Weights of a small GPT-style language model, trained from scratch on English Wikipedia: vocabulary 2048, 10.9M parameters.
Each number is 50 + 10 x the weight over its row's rms, rounded and kept within 0 to 99. Layers, rows and columns count from 0. The size before them is the row's rms in percent of the matrix's.

# layer 3 MLP up, 1280x320, rms 0.0342, rows 214-264, columns 128-191
110:44 54 40 50 56 64 46 44 59 63 67 40 41 37 42 66 54 62 60 60 50 37 72 60 55 52 36 45 72 36 40 41 45 45 57 43 58 36 42 59 39 48 45 64 58 58 56 51 53 64 40 43 49 54 55 45 52 49 41 62 30 59 19 50
103:45 52 32 50 51 31 44 62 56 34 51 35 41 62 31 53 55 37 66 49 51 58 71 57 63 57 44 64 49 52 31 38 44 56 40 60 45 57 50 63 33 58 54 57 48 51 55 48 31 60 57 39 44 58 35 48 45 57 32 59 45 58 51 45
101:52 46 29 32 49 33 46 35 54 35 61 47 43 52 51 50 55 39 40 38 51 53 49 44 52 52 45 55 54 42 50 45 55 55 41 50 58 48 52 54 42 40 51 40 39 53 41 28 48 46 48 43 52 73 42 54 55 60 41 54 46 43 45 32
103:52 44 60 58 34 37 42 55 34 44 50 47 41 53 53 48 58 40 45 44 51 43 55 64 55 60 59 51 78 47 56 19 48 43 35 55 45 41 45 55 32 44 47 56 49 24 52 41 57 56 66 53 30 42 45 43 40 69 40 53 32 57 58 51
081:50 45 46 50 54 64 48 58 39 54 65 27 59 40 28 55 50 48 65 44 40 51 59 46 74 73 48 47 57 35 43 29 44 69 50 55 49 59 30 44 45 60 40 56 59 37 38 43 48 61 59 45 50 57 58 56 69 59 61 57 52 72 43 50
116:53 49 44 49 51 37 28 30 45 52 64 42 59 38 53 63 44 55 52 51 38 63 39 48 56 63 45 27 48 40 38 46 50 51 37 62 67 49 38 56 55 43 39 65 58 43 49 58 48 56 56 45 58 49 21 57 49 58 52 56 52 53 72 58
141:33 27 44 33 48 46 49 57 36 41 48 35 41 29 28 57 36 42 55 49 49 40 42 45 51 50 37 48 62 48 57 46 45 49 51 59 31 57 54 47 47 57 33 71 55 43 49 52 53 61 59 49 55 57 55 35 49 59 53 57 36 62 47 47
098:31 49 29 51 51 53 49 55 74 38 44 41 48 43 49 50 52 39 64 44 46 44 57 51 61 61 27 57 45 44 51 48 49 63 55 55 60 77 47 43 52 56 53 51 48 59 56 49 58 55 54 43 62 67 50 55 65 59 64 52 55 59 54 57
105:55 41 59 44 59 49 36 52 60 39 49 56 31 49 55 39 46 58 51 48 59 57 68 56 48 44 47 58 49 40 31 37 36 48 62 61 67 59 49 31 49 49 51 43 56 61 51 60 51 59 46 35 39 48 53 52 49 45 45 65 37 71 36 46
101:54 52 49 46 54 51 43 59 58 52 50 51 61 29 46 55 54 51 46 47 34 48 51 47 50 61 61 58 45 39 50 42 45 57 58 34 28 69 41 65 52 54 53 51 41 62 48 36 68 53 46 37 46 53 43 28 54 39 46 38 46 64 33 59
102:62 44 47 34 52 59 57 73 46 64 45 45 46 58 46 50 36 48 58 57 36 61 58 49 56 41 49 52 43 33 43 39 47 57 45 60 73 55 41 51 43 65 68 64 53 56 71 55 50 47 54 44 47 67 39 39 34 56 50 54 45 64 56 54
101:29 47 54 49 52 46 39 34 53 62 50 50 46 60 45 48 39 46 45 43 50 57 27 47 60 52 49 57 67 47 42 48 37 53 43 70 31 63 50 39 41 57 34 54 45 60 49 57 25 49 48 29 60 40 55 60 56 45 51 53 61 48 36 57
108:60 43 45 42 42 57 54 45 55 46 54 42 51 46 40 57 58 45 43 52 59 57 32 55 42 38 34 55 55 42 36 38 61 48 43 36 56 68 52 54 50 67 46 60 61 46 65 55 57 45 48 40 48 56 35 43 87 44 45 56 45 52 35 72
102:55 22 43 51 53 54 57 33 50 44 43 57 53 47 51 57 59 38 44 47 54 47 58 57 48 42 65 56 53 49 29 51 55 28 42 35 45 27 34 53 38 57 40 44 44 53 41 43 57 55 51 52 40 39 59 40 58 41 58 56 53 61 60 54
101:36 53 70 46 48 41 33 42 44 34 50 34 60 56 69 58 48 43 51 38 54 39 43 50 63 46 48 43 42 55 58 41 41 50 52 40 45 59 44 26 47 39 44 52 56 48 51 52 59 43 56 52 53 47 54 41 44 62 47 58 54 48 47 59
106:42 63 45 34 47 52 46 50 60 46 52 35 46 43 44 56 50 51 47 54 53 50 50 55 51 51 50 54 51 47 67 44 46 54 37 40 55 69 34 63 50 65 62 84 50 55 63 59 31 50 43 43 78 61 54 41 57 57 59 61 54 71 36 65
096:46 43 54 38 60 31 46 36 51 65 45 50 42 37 54 51 57 46 50 46 55 54 48 63 51 51 55 48 40 37 51 42 33 74 48 61 52 79 35 51 41 49 61 68 56 56 61 58 49 69 48 49 50 65 35 61 53 45 42 60 54 53 38 44
111:35 35 46 43 56 50 47 49 43 62 43 41 59 44 52 49 60 32 63 34 38 52 58 57 58 66 46 35 45 50 44 50 23 52 34 56 36 63 34 58 50 49 56 53 47 44 45 39 34 59 61 54 51 49 53 63 68 49 26 53 43 52 52 35
105:41 59 48 51 49 43 54 43 28 42 54 35 54 61 41 55 42 54 47 44 55 52 52 42 49 68 40 35 62 45 36 53 39 53 52 37 47 49 30 44 58 37 27 72 53 47 49 44 49 62 58 49 52 50 31 49 73 67 24 56 61 51 54 49
095:60 54 33 45 52 39 40 43 42 66 55 51 19 50 51 64 62 47 43 54 41 36 41 43 46 56 64 36 53 48 34 37 48 61 54 51 51 44 37 53 30 51 39 48 59 59 31 29 55 63 52 67 44 47 43 44 73 50 58 51 81 57 45 53
099:52 44 54 32 33 53 38 48 47 56 52 53 54 56 61 58 67 37 53 44 49 64 46 63 46 50 54 32 42 57 35 44 59 63 62 45 37 57 48 75 35 39 44 60 33 53 42 37 36 70 59 65 63 50 56 55 62 57 34 53 48 55 33 58
099:45 66 65 45 52 44 47 47 52 51 51 37 53 57 44 68 51 56 34 44 28 36 57 53 61 48 41 47 67 46 43 51 50 49 42 48 68 60 42 45 38 54 45 62 77 43 55 36 35 51 60 33 40 64 46 47 51 43 66 57 41 54 43 67
108:29 32 37 41 46 29 51 62 48 53 71 52 56 55 53 29 62 60 53 47 34 35 47 45 66 46 51 47 60 48 43 39 51 43 32 37 46 49 38 37 26 65 39 47 60 50 30 48 56 51 51 46 46 45 36 41 61 50 44 55 60 64 62 53
102:63 50 30 22 44 52 45 24 49 50 49 51 52 30 53 46 54 46 42 46 49 45 61 58 63 52 56 51 50 57 39 52 10 63 56 58 54 41 34 49 56 57 39 60 59 52 32 41 43 52 54 44 43 47 63 45 45 55 52 51 55 48 58 52
101:29 65 48 56 50 59 40 54 50 46 50 60 63 52 64 50 52 59 62 52 30 46 45 49 54 66 39 46 56 53 57 51 47 52 43 65 51 69 61 45 42 37 53 67 34 41 51 63 21 56 61 45 55 56 45 56 66 54 47 42 42 60 36 43
101:50 35 49 42 62 55 45 59 59 60 40 57 37 50 30 48 50 34 45 55 41 61 45 47 60 50 61 50 36 43 54 38 45 66 47 61 57 53 60 64 37 48 60 46 70 43 55 55 43 50 51 43 63 55 41 54 58 59 40 63 59 39 44 56
104:58 55 61 47 58 57 36 37 47 53 47 54 55 33 47 59 55 54 37 37 60 43 58 74 62 52 41 53 48 46 56 43 49 52 58 55 62 53 41 66 32 59 51 58 56 38 52 38 41 51 46 34 67 61 43 31 67 63 64 43 65 48 70 63
096:47 53 39 53 52 38 61 70 56 56 47 40 61 56 49 50 68 24 42 41 46 37 64 66 53 46 62 54 49 46 39 50 44 40 43 48 43 44 49 29 53 45 48 46 41 40 51 38 21 46 52 52 29 49 52 52 54 42 40 56 43 47 47 43
097:54 54 49 59 50 51 59 39 51 28 69 32 52 33 41 64 65 45 55 59 61 43 48 62 45 49 59 50 47 32 54 50 35 39 44 53 41 49 38 66 40 40 51 54 44 55 55 39 62 51 57 39 53 61 53 42 49 53 49 54 59 50 46 48
100:47 46 69 56 50 49 52 52 68 56 62 30 48 58 48 44 48 54 47 55 69 65 41 58 41 64 42 47 40 53 41 44 36 48 65 49 45 56 63 58 66 43 38 43 68 36 51 46 47 51 64 33 41 54 44 66 44 61 58 49 56 56 65 44
111:58 26 44 49 47 56 34 55 44 49 70 55 58 49 44 60 42 47 56 46 30 57 67 64 56 44 55 40 48 54 50 48 38 53 48 57 37 43 58 56 40 37 52 57 65 59 56 50 45 72 64 52 32 51 61 52 58 43 25 63 42 59 57 53
084:53 64 27 53 42 51 39 42 57 39 45 44 49 61 52 61 49 45 46 35 48 55 56 52 49 47 50 44 54 45 35 49 16 56 47 34 29 49 36 49 44 56 52 38 66 43 44 38 32 45 55 39 71 65 46 51 67 75 35 58 55 47 39 50
104:52 44 41 42 55 51 58 43 28 39 61 45 24 57 38 35 46 54 31 53 39 61 58 63 52 49 67 37 54 41 47 41 30 47 39 47 38 46 50 50 52 55 53 64 63 50 44 34 44 51 52 57 44 53 47 53 52 60 29 61 55 81 54 58
103:50 47 41 38 63 42 42 57 47 50 50 39 43 57 61 50 52 54 42 49 45 32 59 56 58 67 60 49 52 39 56 40 44 41 41 43 56 47 44 42 45 31 33 54 71 48 52 38 47 62 70 41 49 60 55 40 60 55 49 52 45 51 37 41
097:55 39 64 36 41 45 59 43 45 44 47 39 38 39 53 59 48 22 59 25 48 74 68 71 59 62 46 48 42 48 51 52 38 56 39 41 30 49 54 31 58 61 55 59 52 35 54 45 44 48 54 47 60 54 62 67 53 57 47 56 40 50 48 46
110:36 54 43 55 52 57 46 51 48 54 66 50 56 22 37 66 56 48 38 58 37 54 57 51 46 44 57 26 48 41 62 45 55 30 39 53 37 59 46 33 56 49 51 45 60 41 35 55 39 34 47 44 53 51 54 60 42 69 18 73 45 55 45 45
099:48 48 55 58 51 37 44 49 55 34 43 38 54 25 42 48 53 49 73 54 51 47 49 50 60 58 51 56 44 40 49 34 26 40 57 59 59 65 41 61 53 38 54 50 51 28 59 54 32 63 52 34 51 66 36 68 53 53 39 49 41 38 41 36
110:47 46 38 56 57 54 55 43 65 56 60 41 46 45 50 66 41 38 50 40 56 67 53 51 63 53 45 50 61 50 36 46 56 39 43 61 32 51 56 56 55 52 34 43 60 39 59 41 41 39 49 33 34 58 55 59 55 53 53 51 43 53 48 46
093:50 46 39 60 44 47 45 32 55 55 51 53 61 39 47 55 66 49 61 52 52 51 64 71 45 61 49 55 57 34 48 46 33 60 63 64 66 57 51 53 37 64 62 46 46 55 66 36 50 52 50 47 51 48 48 41 74 63 52 50 61 68 59 54
110:53 52 47 60 55 40 46 59 38 32 69 58 52 25 37 43 63 50 41 47 42 58 51 41 57 57 44 62 69 46 55 43 44 46 52 70 50 45 47 42 48 51 42 48 67 46 45 53 50 56 55 59 47 49 55 44 53 44 50 51 43 55 45 44
102:51 42 34 54 54 46 55 69 42 40 73 46 45 50 49 53 43 37 59 50 58 23 40 57 60 51 52 53 59 38 42 45 48 39 35 41 66 65 38 58 29 45 49 54 71 47 42 49 23 52 52 38 42 63 59 45 58 47 43 56 71 51 54 50
100:43 56 60 51 63 54 55 47 45 50 46 49 20 35 49 50 46 60 56 42 51 46 41 47 57 51 44 55 52 35 54 25 53 37 57 45 43 47 41 23 46 63 48 47 52 51 59 55 59 47 59 72 51 53 29 58 43 35 61 68 65 51 55 36
101:47 34 51 41 61 60 42 39 43 71 61 43 56 51 41 55 44 61 51 44 46 51 43 62 41 70 52 44 57 58 47 59 55 24 47 65 58 49 55 48 39 55 39 60 50 52 54 41 48 71 48 38 38 56 48 41 68 47 46 61 59 60 57 49
056:38 33 55 41 74 36 41 38 42 62 71 42 53 41 53 56 45 51 57 53 47 56 33 56 61 52 43 41 57 32 59 24 45 48 57 49 54 59 42 53 46 39 42 53 49 37 46 49 44 66 63 40 48 56 52 53 60 57 43 53 43 55 39 46
071:42 45 52 40 74 46 51 52 57 52 83 39 32 41 42 53 46 36 32 40 49 40 59 60 58 52 48 32 67 48 52 40 39 68 36 68 43 67 44 53 36 64 46 53 50 45 56 33 47 64 63 42 42 53 43 44 55 53 39 67 62 56 39 50
091:60 36 59 39 46 35 49 48 64 39 56 35 47 54 50 59 46 42 62 20 52 40 49 65 66 56 54 47 46 48 33 28 43 45 42 56 19 47 37 61 36 58 39 48 63 43 58 48 37 45 46 59 46 61 53 31 71 60 61 54 53 42 56 49
108:30 51 34 48 50 41 63 57 42 56 41 61 46 48 47 59 49 57 24 58 29 43 56 54 57 52 65 45 63 62 35 46 37 56 47 54 44 51 53 32 39 31 45 59 61 59 37 51 50 54 71 48 60 47 43 55 55 40 49 55 48 39 56 70
096:48 57 44 49 59 45 37 29 52 43 50 51 46 51 35 63 32 59 37 51 47 48 49 45 42 71 46 48 52 48 38 54 53 49 39 57 53 44 48 60 43 45 53 53 54 49 56 46 34 54 72 54 48 44 52 47 78 43 56 49 61 62 49 80
096:46 62 37 55 68 42 38 60 40 58 47 31 57 62 33 48 61 67 47 34 52 48 40 62 70 53 27 44 55 46 56 32 51 49 60 62 43 48 45 48 40 42 41 51 51 57 54 38 56 62 59 41 68 54 42 52 81 70 67 51 62 74 49 47
088:55 31 49 43 44 36 44 47 48 50 61 39 47 45 61 49 48 29 41 39 53 46 53 49 65 62 53 44 50 46 57 57 54 36 50 44 24 53 56 73 64 64 28 41 53 48 49 46 50 45 43 47 45 59 55 55 51 52 43 48 42 49 48 40
105:44 28 40 45 52 28 27 53 67 46 63 58 50 52 48 49 48 39 59 41 44 45 64 59 64 49 43 42 66 39 52 49 47 47 45 46 49 51 49 33 47 69 46 44 36 58 29 19 32 58 51 53 60 63 40 34 49 63 46 60 55 36 41 52